python train.py --n_layer=12 --d_mlp=3072 --init_std_qkv=0.0149 --grad_clip=1.0 --steps=5568 --dataset="wikipedia_en"
Each number is 128 + 24 x the weight over its row's rms, rounded and kept within 0 to 255. Layers, rows and columns count from 0. Numbers have three digits each. The size before them is the row's rms in percent of the matrix's.

# layer 9 MLP up, 3072x768, rms 0.0426, rows 371-407, columns 384-575
095:144119101153145160143124137137153136150136131129127165127099126126161089167125134114098124150168165131112166078102157143121141109153123121136154140091165122141118130150123116148093100102132119152136109164101093154136113120140158161105108171100126152125101096090145148123177114150158111098118125130136151170146154178130125114163132127102109119101124129087083123138126126117122126144131067118114107087137128129121135116112142169094103123118120168107147115104104115125135157143106087146158137091173049155119106119126160115103130129149130128108113118115114152135126089098174104116
100:120171083145141127114145133101118100134121175128114139106133100188135123154070127095142151072111111093155141136126159163165163096118159139130145136173156133097146109152139105165146126133122121112106164131120121147194157098135146133158121084078143147148147123124143161101081145191101136110126111118125143167115136120164140128154158154078114132116179125092107111105179128130149122141088132099182121100085125124202162100138134118127132126122124129138145157128116135125088117125126124106110084089107126154089135138146111118151121113152130153121159100197142155129135116159143152168
099:131178172136131103117140145126126155110136104132111164109116152125150090091124159114156146134146179137093096113132145153113107106155135117115136128147104108132125138116116159101131081142126167101080168134122138121115122127121120130137115108146118152099124162158173146087123125130126100093118134126161155157133144157141129158162129149099161172126107088100118170127114107145102132064134130128098158100145092109151092125138133135129127150140123140143113097125150097128112130151140083122130152187088158105121121143081100137169103116134119111163146152132189160135141148121125100118
097:133142121089143118144114170149194086143103118150117125125127084177112088126108089116126128101120123118127118116135173123071109101079133098120142132169145131151131125161137123129153090081141134147139104112146148118117159097208070110115125098123158134147100130122143118108089148167137168127138154135128082110128163112112126112093111133101141147155134154157120134078131134153124151112126135096142148140099100076091112140112112112117185105143123086154137107114085126119143155176113126100129149143097076133120125156155117133106162162101131182123124124129080147125158124113164135134
097:125091153140144125130191109126144154130150130133104112101114148158099123120122165151139196139092138103105143142142159134122122129130133088142098134129150151107106169136161106180157106019136124139095120122100163100132145148145154140134142096052145110133121124124128131158099136138129131135118091103117105151118128140115140122105141117119119125155108138124101120139158115134163161114123128105145132081148126130099165139122126151093129175156162109114159141117147097121139105106102130143139126078132159148129152126149082123125111123147166112112163184121108103076192114148096105094
096:140130148123167095164113109113138124166101149106072126106160155118103153130122145126141150122124138137120121132165069139118119125123125109099118080148158108091114118150123132106123112135130131157112104108105113121162161133138115098078143118121141143136096146116156125110108149159143134089090166113171102137141159164131103098114130125119115157118133111166135105140160114135127097147131127135072129120114125117123156121134106101122159136099185145090172140139115142139071112100114095126163126154143135175126142089094152102162114139205144093145111132114175119102093132112141130135
104:154120174141137117173111099106120148151109142122142160093097156134117140148131121164110137110112154155148118144135179154133145115130114130127109113118120126128146128157172149143120119096133140126175103133107111136120180125109138115128083117109130090125124125131137107160141098129169119147089128137138168125113156094129148147116180155154155126147158129124122143138105152149131143155123106117079129125129112148102154115152153115130118131174100108130122136122113112126123075163139169206169159118109157125140109155151138161089156124153108136150130110124129130112132139140167118102
099:190101117101121106112120127109119099110149115145126134092116146150099130147082126096142107096118094107103158091113092141134095126175107111126108095096143133119131100113133142130160105124177104118132138127190091170156101139108112107088153151147114092153132126148132109086172122129148124105174145127117100125128092130120094173176163091184117074102098191116069171134137129150134153101105192139113077089139124101140149116141164106122140156141135157114136117150134133102113144094178170148122101103127151140160133100184101121068153136150134149168106109137142134141133086118118113144
102:105132114163185085116138108145151131128092154141157174143174110144106075130121116101134125086105139129119133128128111159154134156133115117127106125126130116090076132099144125134155094119127114153110116101089101137149111144127129138160087172107132098156156088109156106106161144092127168107133092115106142141060103112141194127116123142092175141116093115112112146117124086107122165156080143128136140094132121114153129156140074167132130074112104140100113181120121109143173149138118148161151112133104114124112167057150114128144139113160111109105137172122156194164077144099184117124
103:091127141097193152108127149141121121127163133114130134121132155136078153135105129106140158113131124198137131107128109135144179133112142090124161118119082113121120103137180110145140148119139097114075120112086119145117126095134092150150160139102156098109122171137140146133132096151158121114107130121123147126197087119148134107140075122084061143126102099109139093119157131116098114132098111114141097142133141146165131157106128168105139134114131147145134144157136095132147073143090092106148162133147120112163134137127180165162132129105100172144129094136095116147123125128139151101
096:144138127135157138069117146140149117120129187126115140180135100123127111128136132173110151140109135122142145113108137102127145129092138144092128171118114104110122078142181125141141120130145113099159156120116149118150121149146076078165139135089117127094150107142152137120095094141108105115124147134116118116142112147109130160102134110129073099122116149097141122140151159109141169115102126111124108106111146137123135172166120154145099127144119141147159150167118136111169151118116097160165145154102137148123090139113128092108082117134143156137157172156117124146128145153117096117
097:119146136150151098106133108133115125141081131139152082103097125109127117150084110135146152174124096152131100145123140131139092170133141148122158147098081165127137160124130091161141085120147142141135117142144114133092102124125103146109155095098152124100131110098118102142140085112157132136109111070160116151121127173118154141114130098142146137119105073110141098124091133116137103104128123171124122109094120091110082144114144155140125161094084109147104116139099115145124146090111160109130160150147096110112125123095143146123190111090129124128146125141189143180117156135165105138
101:132092149146155124078137118119130135116123143156093105115132117112106120099148174140123159091102121130112119132125144136145159129179116198123132130090132135107098147149080115091117174104146153140132098120137127159101127148134112135153117097144099155152090120170152136116091113132166141079133111150121158174141111092141137118126167104092099133153107112108142137147156103120166147164141160121112122161124165127132138139109133119134077134115131119094088134150126150136167121095129122145165134094137108128084149164128104151081103160155105172120128145055117093148132157173149113122
097:119118151105107099137168127104120106130141149141158147134103107131162118152121116140121141133130044103169113160163117097095124117151131160118104140115105132143061095145121081116156124122102117110118147114121152121145163127152137138142107121150132128118091105111116119117098108122128141120124123134140106146139153119180110079114137136097155133113147099105171144114116084145168121155180132120109124119136183155098144092149087164120147130140148136151076164065159095111058145145090138189136129141077166160087104130145065140138101138106158150155118131102159087192177175131141097141
101:103103165104141166115128146130163141122131119111112152084156169156091095104136117147099141138110148090094114172137157161097165167117122140123111092163153134158153117136128127143134100123130123060134115118140126118155155148116114132132159129127166149125126116121106150135071078147115135148123130141133145137155124146132112137139102149111153155116175143068111109119086138096194135113126098148123142115133102078124119104116137147126130134127096119157085173165133130173150129116126104111107127085117102150098186126138116153176113101123053133151171146160140126132105128127173160139
096:146103100114114154112116122100151130144152104110137123125083096059146146137119144167153157095173176111105104112159056150101143144120139177131136134166114111148161135154131088155153114179103106105112111116152139108103157158130128067089127146126115133120132180091116086161121167133102100112125163161106136084141067189154146119153155146145122088150131106121108143162101151140149050137097139142134140153106127132141103138138111092069110092138171113141135121114141070143096087128145115114127100134113129103131150158112149123139135090148150128126121157128126174135146132102145113148
100:131134125132125150125110135116134117098110122087102132123102098083174122141145115135127110182126113113135121157129143139136108108134140107147093157174165110109161143132128137118155110154130142125142145125143079097127139161134117124118127129173112114082115132129138183077084148124073097134106122150140114117127143100136128170105134174127143129117087116114115131185115101162111105163141101131171136144142164114109131146174159139144144129138133195111109140175116140091122188124135147163111156156094138107140135125110131137147100120121139112097101120112141121123144126111087185138
103:128134082191152105136133149089131129080171145109161117136170126122141109160118089157075107130180120129077109105158182100141138119076091132080092137125116142139119162132135135129141123097159125131168139140129162144109137131135129119131176146138146156090181114140145140176096083138142157166141088106128126078116171136112131096116128144152107150122174122127128144136125135107146107113109136129147099108091108146120135141095159119121127137150098160105119120092131146102128116148105139100144132172122104135139124100096154115100133145069129113076112130163087085124100183150143143106
101:144088138114115120109112113136154118083134131132146171109142117121112099091126120125133170100113118162112136099113164151146139156075129116106122113128143166084122078154158160175136139125095106128101143138115121125136123158134176115145108131155106144117093133132155122112166155141148110133124105085144137160141120113133117160140075114123093167134106079157125121093142072137150103122144086121105141146121110122156101116127116153159118130128122115115173116133146130114132165117123108128109136153125096104110081103140122128088123166145126119168154172141121168144174116122132143162
100:128110138133123121110132142137091119125135143147135125160133142099155139152160137115129110094147113146160089129148097122155141179101132166142126093152123092137139159103147127141132122146092113117114153105173075137133108087155132130082173168104113119156148144127137122129164126141156135119127121134103104125141143121128155143109109109122120096109121132094103160154112132138085132105129152158156170103166126110120095160086129205137122144150141109146100115125123149164130123138098116096147155110099124130118119152126161143106146117128095097122085116113070124131167116165127145117
097:158159149140146101085098090142118118130136149127148101139142151112158113149095131111148139156151096124158123170154156118087147138090171114139122094122118150148114122149146125137150175097115136147106080123184143155140163119151181122171136189133124156089087142115118152113152114154104119169142175135130149143123138172142138105152119147152135077121100094119141084171119129138138121114118145144118119145130126098183101163075135106131130144149117119103137090152105092128141126149132103134117116126107148116097098146154141159124089127103110124100152110169122150154134129111119142131
100:146141103114113116155134121134100137138165180122122133123167085121151122142109118110151126110091115161097154165099152157176150124062104101167165117149188172096117142108134099113140141128130135112145094141106087167165153118102131110123131138131094140128132127127133097136107126096124126136118094096128137136199109137128087146144120089159104093136114118105149157142162137103148188127111141145129119126130115088122182144107118101151158128120127162157149071130130143109135132084128129137081128137153135149124093120141144141132111139124122130047124161128146101119133146119129156112
100:137127152095124085100141159147085158169100123157099165153118135163151150151119103125134113145126165105141152136105112173131106183122114130106102117134143141183127129123168110093096118164170179119141105129097119122133070117133126187124127170089111119107094149133115085097156104129095133169104123156140150089138116100126158116126114135166158087115116138134118152102162109082104143134175151174074105174143113089128165157100106148100145125163118135132111087113163147133077124106130155159121131090099087171094073144102124085118144111104156158169095126114104080173126135144165096096
106:166070119144144119158093116112117121137114123116171127110128164118126080138123136176084107102110120095089109117100113119131111131117137114102123123175140127161126127123137156131152122118128185174110138152138144114100094123114111124107167086111124148112105144154115100149108142117121117097141120122063100117122131127099119125122116132111139122123121134103138149152152131162113132172116069194129196171138133131148098142122137116172117130129141125154153156135121113177157152138111138131125174093141158115149132114102120156147105158124145097128141153126134102146156127132125115144
095:162098143106165112132130102108164146141110171125137150104135152114074145124104138141141148161169094132135180126100119097175139100075159103152158130139114116109136137114079160131099147174115124117191154128125129109116138107102123108149112111166129115109133141159119136185116177148171083108185133071078166119113085111094145144113095066166132155098123131102105128135161111199144097142169150121166150145118112138114114118140113102103171122132107092093119148149145164154103127176138113097168111133133143101095147099112091105115156138090144101155124114146090119151155146089153098127
110:151128145116157119147178166121121140147129131070153111107090126119104145106144136108140129112116125150186160123159130165124146114146085104170129137163114113163111128129149173157132153141136149153102147134117107162126121160105118133146070102094126103104134117122127118119127143134166121099122144153140133109166146140120164090078113178124112109087103109132115181154131143136157127119106130141125137149122151098152159141114115142101113135103149139143117126118170122133147134130116141156136116139144082135147109095130097104121120143115127133170146047146156107154138103105093117118
100:134105103158137174105085118114195121138129172169167127189106137114104152169172095152100137120088120109153116175166123150132165139157110163117127136126130125117165168083132127155132122108128133146142096127109143149116124128139130094086067134128183161150178159155127156126160139124165097136109129141119131122112139120143107111164180114156102144130148131182088078139123130133165111127145108125120144122110108116128109143136120143142080113128105153118175147129103138139088138188151121139146121136139121165138112097101124133126099161165135128175104111116122087130126161110130098162
100:130107129122107134131103143118139125127128138135182128116148109097133146103086100154070136146122126130147116135115174138146107119121114187104085106151090143129085137134121138076133150118164156139148120131115125108123138141114111157160151139052141135094087143110125112098100110160150126150123059147091127130161156155128143130168136094161077167076098134163104153133157112128108124158138096115162135142150142142124145135172081161143092109096141199122156160153117108139150075120150062134122127101075104124148092106128149122126129136108129102069145080157164123151108159164137125139
102:139124143138105127124162141120125151116126143127149128103152120135163136126143150149125119113145087106117129129135102124146133125112119166092089129156114146151135127149109093156148124132129134139123140087110119159088106141142109121092128119164108089157145126141114117178158118151138113163108161114077189103127164090133166107131171110181087151111146124164142139122145122143138167122128149134152109132161122138112120097175096132155112104135124174150107155125078130107186137114177181122116136134143118144121088142120147146122124163131117132138111109133170112098133120151137115086
099:152145137114149111121127152115149139147117181143106107135119149168115165128121201118105120144130092110138130101157144119163125132151116092119116118146126111167105148137100092126154125129143131111126117116099130110157134122153121132124100169115132119106068142128096104112156144145108099121100167152147143129135150173126135094176148119169127106089120085104137126125118149148145109159158121166087137131126145133112138106124163093145142121103147126122136132172123163099078085125179125128138122106111113104129149175127110152106119117125109114153130118154148160136095141097151181109
097:105120109116153141122094091161126076098133146150125145126138112115117127137093096109172119154107140141131107126101115167139145144142141134099154138131140071141123137154134131137135118146084094120104101103118167089108127213129132136140152130157092120105116104133147176099150122112147115127129110127139143091115122141122114124125166137138166119150146096112132098128151151127143106132170140093145149136089110072141152100167132123129120119108172144167157151116128139134142113150153116128163122121123131162161130105121122116102105154154143124119150135141115126167138124140133180130
106:128132112129135141142095106127117082085123135102136143130148116110066121095135103127132108110129138106094129136107120144157166102150178154111144095121136142162130109123108156160158118104105140190111126134148128117154125128151143100142130079147113132145153116160157159150161105147127115104124139108092140127129152116124079126123173130122123104126074124119138137079138114108155146113176150101143114140150142120107124118155156124167131105119128117121126142134090124134133183126082153160115146134143122156091141150121122080152128144175110153126108145130090112107100136086122126142
099:121133129111114115145100133199140124120148134129123157094126095102137111122140143142149172153116161111154143128155098160063148126116135130115126157099128111100180055063142141108118141148137091097146123105147104102132099157128123117162137121130083098164159088123155153111135106101150127142125121170154114106126160139148112160139137073130114123141125139130132086179069131101101120089138080155118133139090193137123120122111144118169120141129114128155173101134142151139178157106134095142159152078144108134164144149136157100106120154160124130132134102107086110133141135127145092167
098:119089097115155120156166142128111142190120122137154098136101135093104131144104089167143125099160125135139118134132137104170183142142107124130141130084116111114139136139138112116101122089084096176109131126129102166154156126181152147145144152136128116125109087150132141102078106136142127110127122155118112134131116165150147140111131129143153116153096128118119130082155121123132140108129138133134092147113132116158119120140121118115142171168165133103150107165119131129177167151145136123129134101126146089138138117118096107146134153163163142124155160140135105118178124176151186142
102:109142135145085084110121139078132113116096167124150118135094128152091124132095125120173125173153115099110076155130124122101160128130110174082139114128115120076067136161108132138097122152143099154162164101142156133142149120129150115103142121153140161163124104152170131149141139124115092131142101128139126115112160132178121158107132083154154156165144117158108111115152145122104139153192138130129160128146110128115143102119137142123160131140113178133107115106152102112080107103104118121168133126137145158121081108142120170138104141097136108064110131146128143143124138112130143129
101:132112121122131151157128149150134098126146113150144110120144117140113164168152111163111106125132159175133121129193145120108189140136148109106094125147124155166147150125167142136134100160150125154128086154144091176150128119092130120133162087076142148121132166101115116122125141107131070147127133122145093119131165153146111108176136153148093101097179151114122103141095119170129148137160140104156135132164154148164111138155104129131112081176183113119110116091114142105098105130174137126125092144126123123135098108087120131147151120130119104093139131172140119126088160126084136126
099:145127152100128124133112134128131110117129152135138141138128119136120131134141121165145159142131174130179125111144148141147126118094116116181119131123111106125119095143144103137141152136100148141139127175133118124126152113133162152087126101060170120115148110143121117138098109095166146166135104159142163089122127117131155118127141124083128126177158119115132134131114163154175150087156118138140131080116131104144143145098130166126128158130146124112116119089117114143162147088100122118105097161108079126124108098167157138123124145134155137147150151123083119108150169145106113133
# layer 9 MLP down (transposed), 3072x768, rms 0.0238, rows 371-406, columns 384-575
098:135162119099169119114142135067108146093141153178112157131131124126108156100130132139160093110123145087129081158147164148169147149129129133117186158140120113157124136160143130126123125147146178166114157114126104094118114183116114098115127132109157125128146111161111141124119098111132150131141118128126083093117140065138121111092118153127106129181156090177131129147094130120101167127101157141161115157099131162086144158128091109157143115118087140128128152114146123148091092110163116113122137178102162080130136099147135163162130121105100113156138127112099145149159139131144154103
099:108143141119108156103105076174138098093093122178132135110129128146081188090123100145095108127133118131121121113163147100145100141154135126102120147139164149139136138176153129095148131093132155094110111130169072141119100107126133094107147160115102118108103123118129068120138121112107101167107159164134120106162169151154143139095080094143154095141128134111145118152138116131095151101159120152119148098119087137115097135071122111137132135131082091120124100131119109114153088136111118124139113144170102150122083127125147166141111111114090128126134116116111116106150149157149119104
100:122128135107140141132117157122110106075137119088106133103120115168139100132142161136112118148137116113117077151133131083145131148109118095106171156130127163129130084170145130156131143140123122111085159173087108118135114134116137154139097104119082090136145088131101143126099155109129152091120137128138121129145089128107114107124163152070106104122153148176138162100180142144097131146111132137126109083139126125119150126108092117099086154118139134142093103086109121139125130113134166161091088136149123096111072131148150056140144138124085120146097177078131093113110130163140158144
103:069148168145150144125121092137154116117148181133139161110131122136175134134097135118152096126148086142117087126132126160113110165161159144115137146130155127115132148104113134190106105122118148125121105137087113127151146182122144137135125152128134113109081149114162088135137104169102137145128126143170181084109058138091107162153165101118137142121119130106134132132181162108110123161134192154106126146110148140173135144145146093132121116118117115145129124115109156099113116098103152108130143168156153146123063123079124129146096125126125113123112109127143093076098174102114156138
094:134117059112100121154138100134115089122094097127110117107091160130133119086112125179157119134128179112140097117185081105119135113089154142094108168155112170107117142132132157166134137193070103115073131128143105132123100128112125103129146138143140145126144129171122144131098121119147122125143095151111143100150132142138130123138160110125136096110110134099151125135092116133147129115154099110128095175151105090141169125151112124120114125137111113151067131145153132139109150073114112121129164148108130110092141124098110119126113144115148132067135121179111159118094153093081139137
097:143135058133105110117113134132118163192182108136167137161098121107151153146098111088155137127117109128151175151108170126122144129138135125150135120107108124136171105169124157133110129123076118115141146121168151129128153106120133108103120098141103097132090156110106166177112124085123168156167113108130120178157126095105138145063110092130090123112113128151144111129096127175121110103135094116152105144167128178154119117130145100146108098175130142101151127123154111131135130164144081158142129144132170114141158084118104123117140112114140142099159136146091132125136136089151174091
102:154137173136134084098132116104133090094104117134119116143103154133155129120151137132106114155155097119134136133142147119162097164089142085093109137164147137110156087068097146136135138090110127131115149109111127125070132148106144106133117106128142120126116191161118129106142125126143137096133127124125092156176090081118141101092128098142148106137147129164114133125132119101110127156125102143142164119142078159151103131156119145154104089121111155124128154078126134134075154137127112131137108143108084132160079126147104104149109155122125162104097124131105078149112156116148114149
099:089097096134129109124167113119148126133112070146119096123083151124125129116126104116123114115125139150104121167144166102162150147130099120124147123138127122131141156184159087104082162106129111141138104097179140136116126106181112155166132118176145124095116129133163067110110132166157118125131109131122154122153132113148119110144137117165089118159103143155111114128129129131144084075137152115113141149129137124106075146105088143147131160164178118106132125160139068143134082152117122151157129122163128104091164134123093133112098130161102126187112126130121121095133096156132160135
094:158084152132089161140147150165119083146123123133126116136177146152131148069130125139144146108162125137178167158127118123129156118131135143155114128122127106136125119128130124157103096109119118129132104110164150115170071134118104115136122134159136119112143140110143164152143166193173080142122094122144140161084064134144111151133124158143090132158153145112112142132125146153097113079084136109116144150159156136117145102109128103143143143085126127110122115104123124157109117084119134106098081122117148095130138149138128102158130126131123072145143155149149156126125117103134171183
108:137106108123148099098142105103117137109121125137161110178095112134126127123136114111136130095138167139155147177147131124138137134116133123147141119123145134140146139108116085128093112151133122139113119089181111148151058147101131107127122133124092136120140151116119107155134134151177121108120114101162128102180126150138159111135143159129145113133106101106145195163120115088081152125141151159136122108133112150130161139113121097092128087127160144111107139078105142165123140106113151115139132121104158140149127104145165105142140128158110125180113093115084118130090138146148141099
100:167136150083136130128125131148121136110124117164129125097132146167146114157129114146125135092145162133112140111155126139158119119139107129115110115111076128102176180108127120115147101160110159164135105177131106104138115080080131135120146089154128189112130143124143161135141162120119180124105143166124137102152127088146108157156123143153091117115135120152152135163116146097098165147146108113065163110157165149154107139119119108117137139132106121120114107162116146119126118121102136105124154089115144157127118139177131125131114120160082146103135138120135099110137101106108139110
095:121127119071138124154066087137139121129136110114085118095106129141149157102166123133108129148122115122152126119147127094146152096134080119136130101114152122148170129157144166127134176139114148129110125135128146177139136130130119184106118178148143137130131092127122130143135158146126153138140133154150113113125130146178142148102113099137150099076148131091139080138104136142124120090123107123129139095119105145102111137107112112139133100125144084165108106153106149137116122099134080101128118119128096129113098125119137084145116128125097103092106148132088141149123162148115113109
098:132107136117090079145123061144178167131098082136131107109156134124109128123142125080118120110172117141114127127160142091122108081105096160148146134145124131114168102085140159137115074102139118141092127135080140132096122126130130125118162140101123138108097168114107110146134119130101116148088108138142163110155135117108112169149110143148125123104100122123138096136145096088123151155146128156103125165160111140117100124127189093108148130122111077179169138106107128094154156097163132127153130156142113129158145151129145092137124143099143117106116121127140069149113164126106137125
095:106130133123093119132136114162129094115085111155062079091133145143119118126152164085077137081149180126172117152116117144156119164131083107127106131093129137134153132157131110082089139165138148115111112101127200101151064156121136142137165131146157100155154116167107139156121133131143139126142145101141115142085145146106129125146115151103098153106152139093136139120147130134130133177087119144187099143153098127115123119101134170124130143140076151152191107129141101104147109115149136113155093124117104144127156106067145116100150131130094140090140118113128131095123144100174131121
102:147154133142126135156157118111144106134138145134109103190104132121173117133161123125066130101166122123109103134137091108112143107160090144155166162130085091115086110120119125140108141147123110117138121119078134126079149152077111100132181138166106134126108140110071122138119161119135103111112111116109156160172108144126148133127138125154114095100133091139119125119084119107135169093092152105113131122137107192140144105136125159132143073080119086160150166132137107132142139116127114105118097173158142138118145142114114166109119154102170101122117118065091181151158089143103117131
092:141149152113105096150141136120104109156133139171097121109152150186121131132145119121120152169102128143168105127115159138144119138124140096110115118131118118120080112103094119066155145107136180100107165153126108122135092108143132190102086082106101126122129100144148104107102066141156143130108130132130107124137188103124121120100135108155125115090127142118123087114158118125084198134143176120114119126120148155121116149106153114133127149122100136112127124123131152108149146145137134097120148137132135155143113135126118119130164125132098123077152122128136104146159112149126127145
107:115111170136111119077150151117056133123089129099166162144119154114121100148161160100155136163156140124107128124106137132118123102110137161145148116149122161113133131154156122112118147130139174138120074118158110141108133102117120116109186134128131076127093115113131134075127120122130104104130108123145145102123104161180163115121111112131128143160182099147126146084125119128155149125138164121095109123166144152130131157084152105116086087169152156125122146125121124106102149088100122141143118129161108115153093131110111101125150114128150138180115140128137129126075101150139111152
098:122107149126121142138151129185143114165136091141148159130118142110130133112159112158142149184079090125142124140159112165122139116135080144128155164130091104125131108111132117155115095129116125159187128115149052115144145116201119092126158118143063113129138148137114161107108134104151132131129098170168110166091106100108123143151139105117178133111069166127128123129164120092111144144123124166112134121142138114174121146155110138139141080138122155135128134146088142098094162153099132143113093124131131126157112112125112110122127132074133145123129112138198159135122137123126132159
102:113127126111162151124133092115083116112141118098133130145124117127114104146170089132124132100132151147087139090157170133169143169120125127141107164166122108119160131143118121115158139170100119134104135155161147121140119097198103081083141100143112071137164125135129173081116112135162137128137131149138125111127148110110112131111135123104095128129150168154151153156166130125127169119153131132109123153151128167139137132089082113116171084121147134125137075091150139127175130139111128076155145071078146152124163098192141150119127137152168149149144112118099091124141130161116096136
098:102078125199176108100123142115125131129120109096114080131080125127157142062111118156102138116126128069163127093121157123123124076133135160177102151075127092108109127192132128158107098121152181098109145110125133151168166145102157127126152093147182103114151142144143129100137110122139162101121098141125123155175149148116141108103127143147150150126131120123089124143175121130114161095133132094114112115116098136111111127138147121117151156093146153139098120131155143149101113141146137191114161136164089124122106164145111138169125136132112153145111151118170129164149120125107079134
103:136126143119106100124118110139148146150113122121116144129137113096059112155122156117136141135108111121132100174164147132101142129138128141120147123099142139130123094133160123128191185110110109133158105104133160106122109088135136124082143089100086120085137152144116134104110121125114150101100158143165146125125059131144116186122127107132133125143146153095138141126145104082077143094132130129148154086151120154100155127185158091098126149159117138110161120077108133152131137141131143121128168131097129148190149138154090130116141128097100161111116102086151097139127122105160170125
102:130151152144118170175141088151134152137126085127150157157099140108148142115161164149126116127118109149118144130139114105120089123143092180151096117126066139157095074147201115111143147088148211089145110114127136105123141105116136088142124127145099063128132158148121160107122126155160109126113152163115133142127123084166163120119138160112138185126105130110072154087160111097124080097127099120130113140119114136135133115112110098100168104145081151137178128137110135076148147084133136122156120139130131108132106157130134123110136107104169168131121149118150148133101160161156112136
099:153169142136066151162106083114093126122097166115151119142153142098088110130125140135086137101139112136138140121131080107129173107137125140126072101115172143118125132118105165173123121127139137150114086126159129142130139150137114131138132120129136098131173076134166109082151131134149119099126093141145134125126140135101089131122089153083131167131140125100147149133112128164135179129113128084138101105139147162151130145103135114122149138117201118105162126120116150098113164152095125107154098155128126105131118099131119112110130120143092132115112124149153157100149117094063106108
107:122126111107121093117098091092119087137148125146133122118104102123048113110124097146170159122123136172132140132119124198128130103166089106122103133104137106153095129120111126092127125145067116152158097142161159142128153143155117102160127083151138180161088156130119110115084112093086143136164096091151138128112103097151175117121079112107112117124158130111104108085110065108117156110095074121147119138094137152130130120106138137102114147123125153122115151135069105182118122105166129128146123143118104118094157118122112149149098110154137133148124128100124133115097160117095125103
097:103127122092113153161081157119133119096163121154111115122164140176100085088134133077133112096134097109105126183121068150131146135132136144105103122113146128174116118135067135134113112147168106115059111103128116097151106171110105139158104115116123152104155101092137125132131101123105124102104135156126112117121102104120177121105138147112176101075155104137141119135108114157100153123134094108089139129136158127073143127085171154128139137119131144164115139159076095133126111130121154096114124116102093121151128143122124125110137148105147168115106165134123187098085135098155146105
108:124106153115126158125144116117105113138138157140104127111135104126087126116160124104167150113145129165165079161127113141127115146140133112109099112138161120127134128116125126122136119145122159117144136159112098155167133116103136076124135120144171102078166139080115132126113098136099142116078111147086114124153141137125130124139120157122137095105129123190116145153111135116121110088104125128150136147089113110253149161132127145123125129126151098079157095127127079137148149158139100109153163143104125156111145140073157113112124113135116137151121137146106091181145187149126113100
098:080092145142127131132118118128101160151102132139112115105093128142112169145114089128154157072179114139176073110096131127116123101099158107173120094127110173143097122136129138088124089134142116109128141114115156135142166125087141130167139060139106066136085096121157091096142140072112123156155111083100116115123141141076086104155118128136148130117091122122095095114101122081100117095177133124156140092145114114092128102153188130155106123130086117124152125138180116133138101120139145156104108135083113111107178111114103127136060133110126142107130143140145065147140127122127129171
098:130138124125136105102094119145139122098128120187116133114121108168123106108155097143136121144109109154113125150137103143118094147107126100116106115134123144152091138110114121140126130150120158170091150103119113118145070103114078083108097112167120092134112103118139125146094098114150117096152111158121181110126132143111105115126095122142157081118118129129178135141154120103132120069125154107136136132112133126109081181161165144121137177118120080124115140178088110119137100139158144129112100104109114100074146129073090114107123155140126143082106125095094140113189100142120105115
119:155108138130128143139158107132140132133132167109148144145151112087095133140124086119106128122109130131128150105159089149130131101116131123120168126150085131141109138152110157116139188112077098136109111123146166155108096131144135142124171150066167131117092089112159085109082110126113134136130155143153145154115150139155135155116107171147117149119137118157160151113132144123151110134143153109124106071101163114104173117136149133152130130165176147128118142143140132103094113134148135123115128116095132185134133085117143137142075131141153107110156156173116167141171147142146122136
098:105120133119171178163110141147103104081121147129128122131103110081136107100116125125140134112098108155176162128154107161064121144173090109126144081071151117165137113155128141140104129165157092113109173094118091153170133108143120118117091144095111152132154110137128116090113086128118161137186130146170126138146095156160142123093145158146136099189121124134138123168122100171142150160200138134128141132144108128136129124089129136128104137109123171105118175123125130133118139160101136139094137150091108110123150139143157163133154130128099092095142139118115115103115124097115144118
101:147135142114093144078106162104191101136102106114155106111096118128151167137171112166150151177120121087129116126140122107083160140121130101112107113142101114101104128126104161126124129171174119195121147139187138134154133182097150148129127142125121148096122141162124179134140130113119123094120133074137138102130098127114135134113072155105109129105104106143100096134112102129104119143106113116127093152095121142104111094104125138122135078103100108142105152157158123165099138090111105115129148099100107100095112137129135097134134124132142101133078122136121124097168117127108123092
102:080144121061115145104106131124079151107140111099126086101114093161112110088096103102143126120116111159151128124122114164109111141130112128091124103113151126138114151117120141125144174163137059190135117123171125130142118167121067156136128139133118138155101166121131135184130088125158143110179111131159140127118140121112185163136125137122135125153157119152140109150133123115173110157103137067147117139161144130089154126113148132146145111155119058136174124150092071099156114089119143138163161132106136174136160082131116099154131050098091147136155119167141158103169113102110125093
095:141071081114147151105132103081138128157133090140138118119161125124129146167134127114099133122103138128138132124132135138157164124133135116130072149125135145157129113157125115116158134100096123139130074098129086109111145164096152127124124131172131128098123136125108168138135091102102111108104143122152140106090121132056153131118133131134138123159106133122105123138117109137095087127152150111095170108115165094123112186133144083109137142110137113146148178095121179107110121101091138115081135154108149107147154101136133142157153134145129126105135081129091126126124139117127145083
092:160096169080115132090117171121136128092114123150122132132124127105096178137152135151140114138179189134133094146160137184145108132109137141152102112144125100115129133147148144097149150116147139154103149096151101149147090095103117144073119142107143121136108065127109138108094136144175099127163122096140092143076123106133106107104151161133155133104119143128107121157084148116144115141155111121131142123128115176119152146147180112131126117128165143178126161103138110130108059128090156112143122138071137130086147153156140127143143127124137111109112127125090098169124063146130115141
099:085121158120074087128156105098084126163109149110173144126129155126159066135147159094107146108173159100122124118137111125158129148135114154124143158120114093148131145110119109146117099128144126129150116097129148168076134116133112104165130160120104111113139159107140147094136122125130110133106135132092108094131115150131111104153138194143108077121153149121122123078150180121130106154127143130125143133125129120138140118117118117107114164156156106111125169123130144160131180139122115124116136118105117120136174108121125096112121100106063092158155136089129119125135129157140140161
104:113139119128094124121130146100127127139109091135138170160153126097100102107126099125172127136150145144112125141101122141096125107131155152127143120093124133118095152137109132130149146129091120096155088161119140127115108143105127175122108131112140125137120119091090099116125109118113160120144162133109131136126155130161150125096126150070138125112079111109125117141144129108134107098167126096139125126112101094105139116141141096132121093170154153131134104173143132130107146182160143151141160130138133181105136128126142172109104123183096113123140151111151131126106149120150111128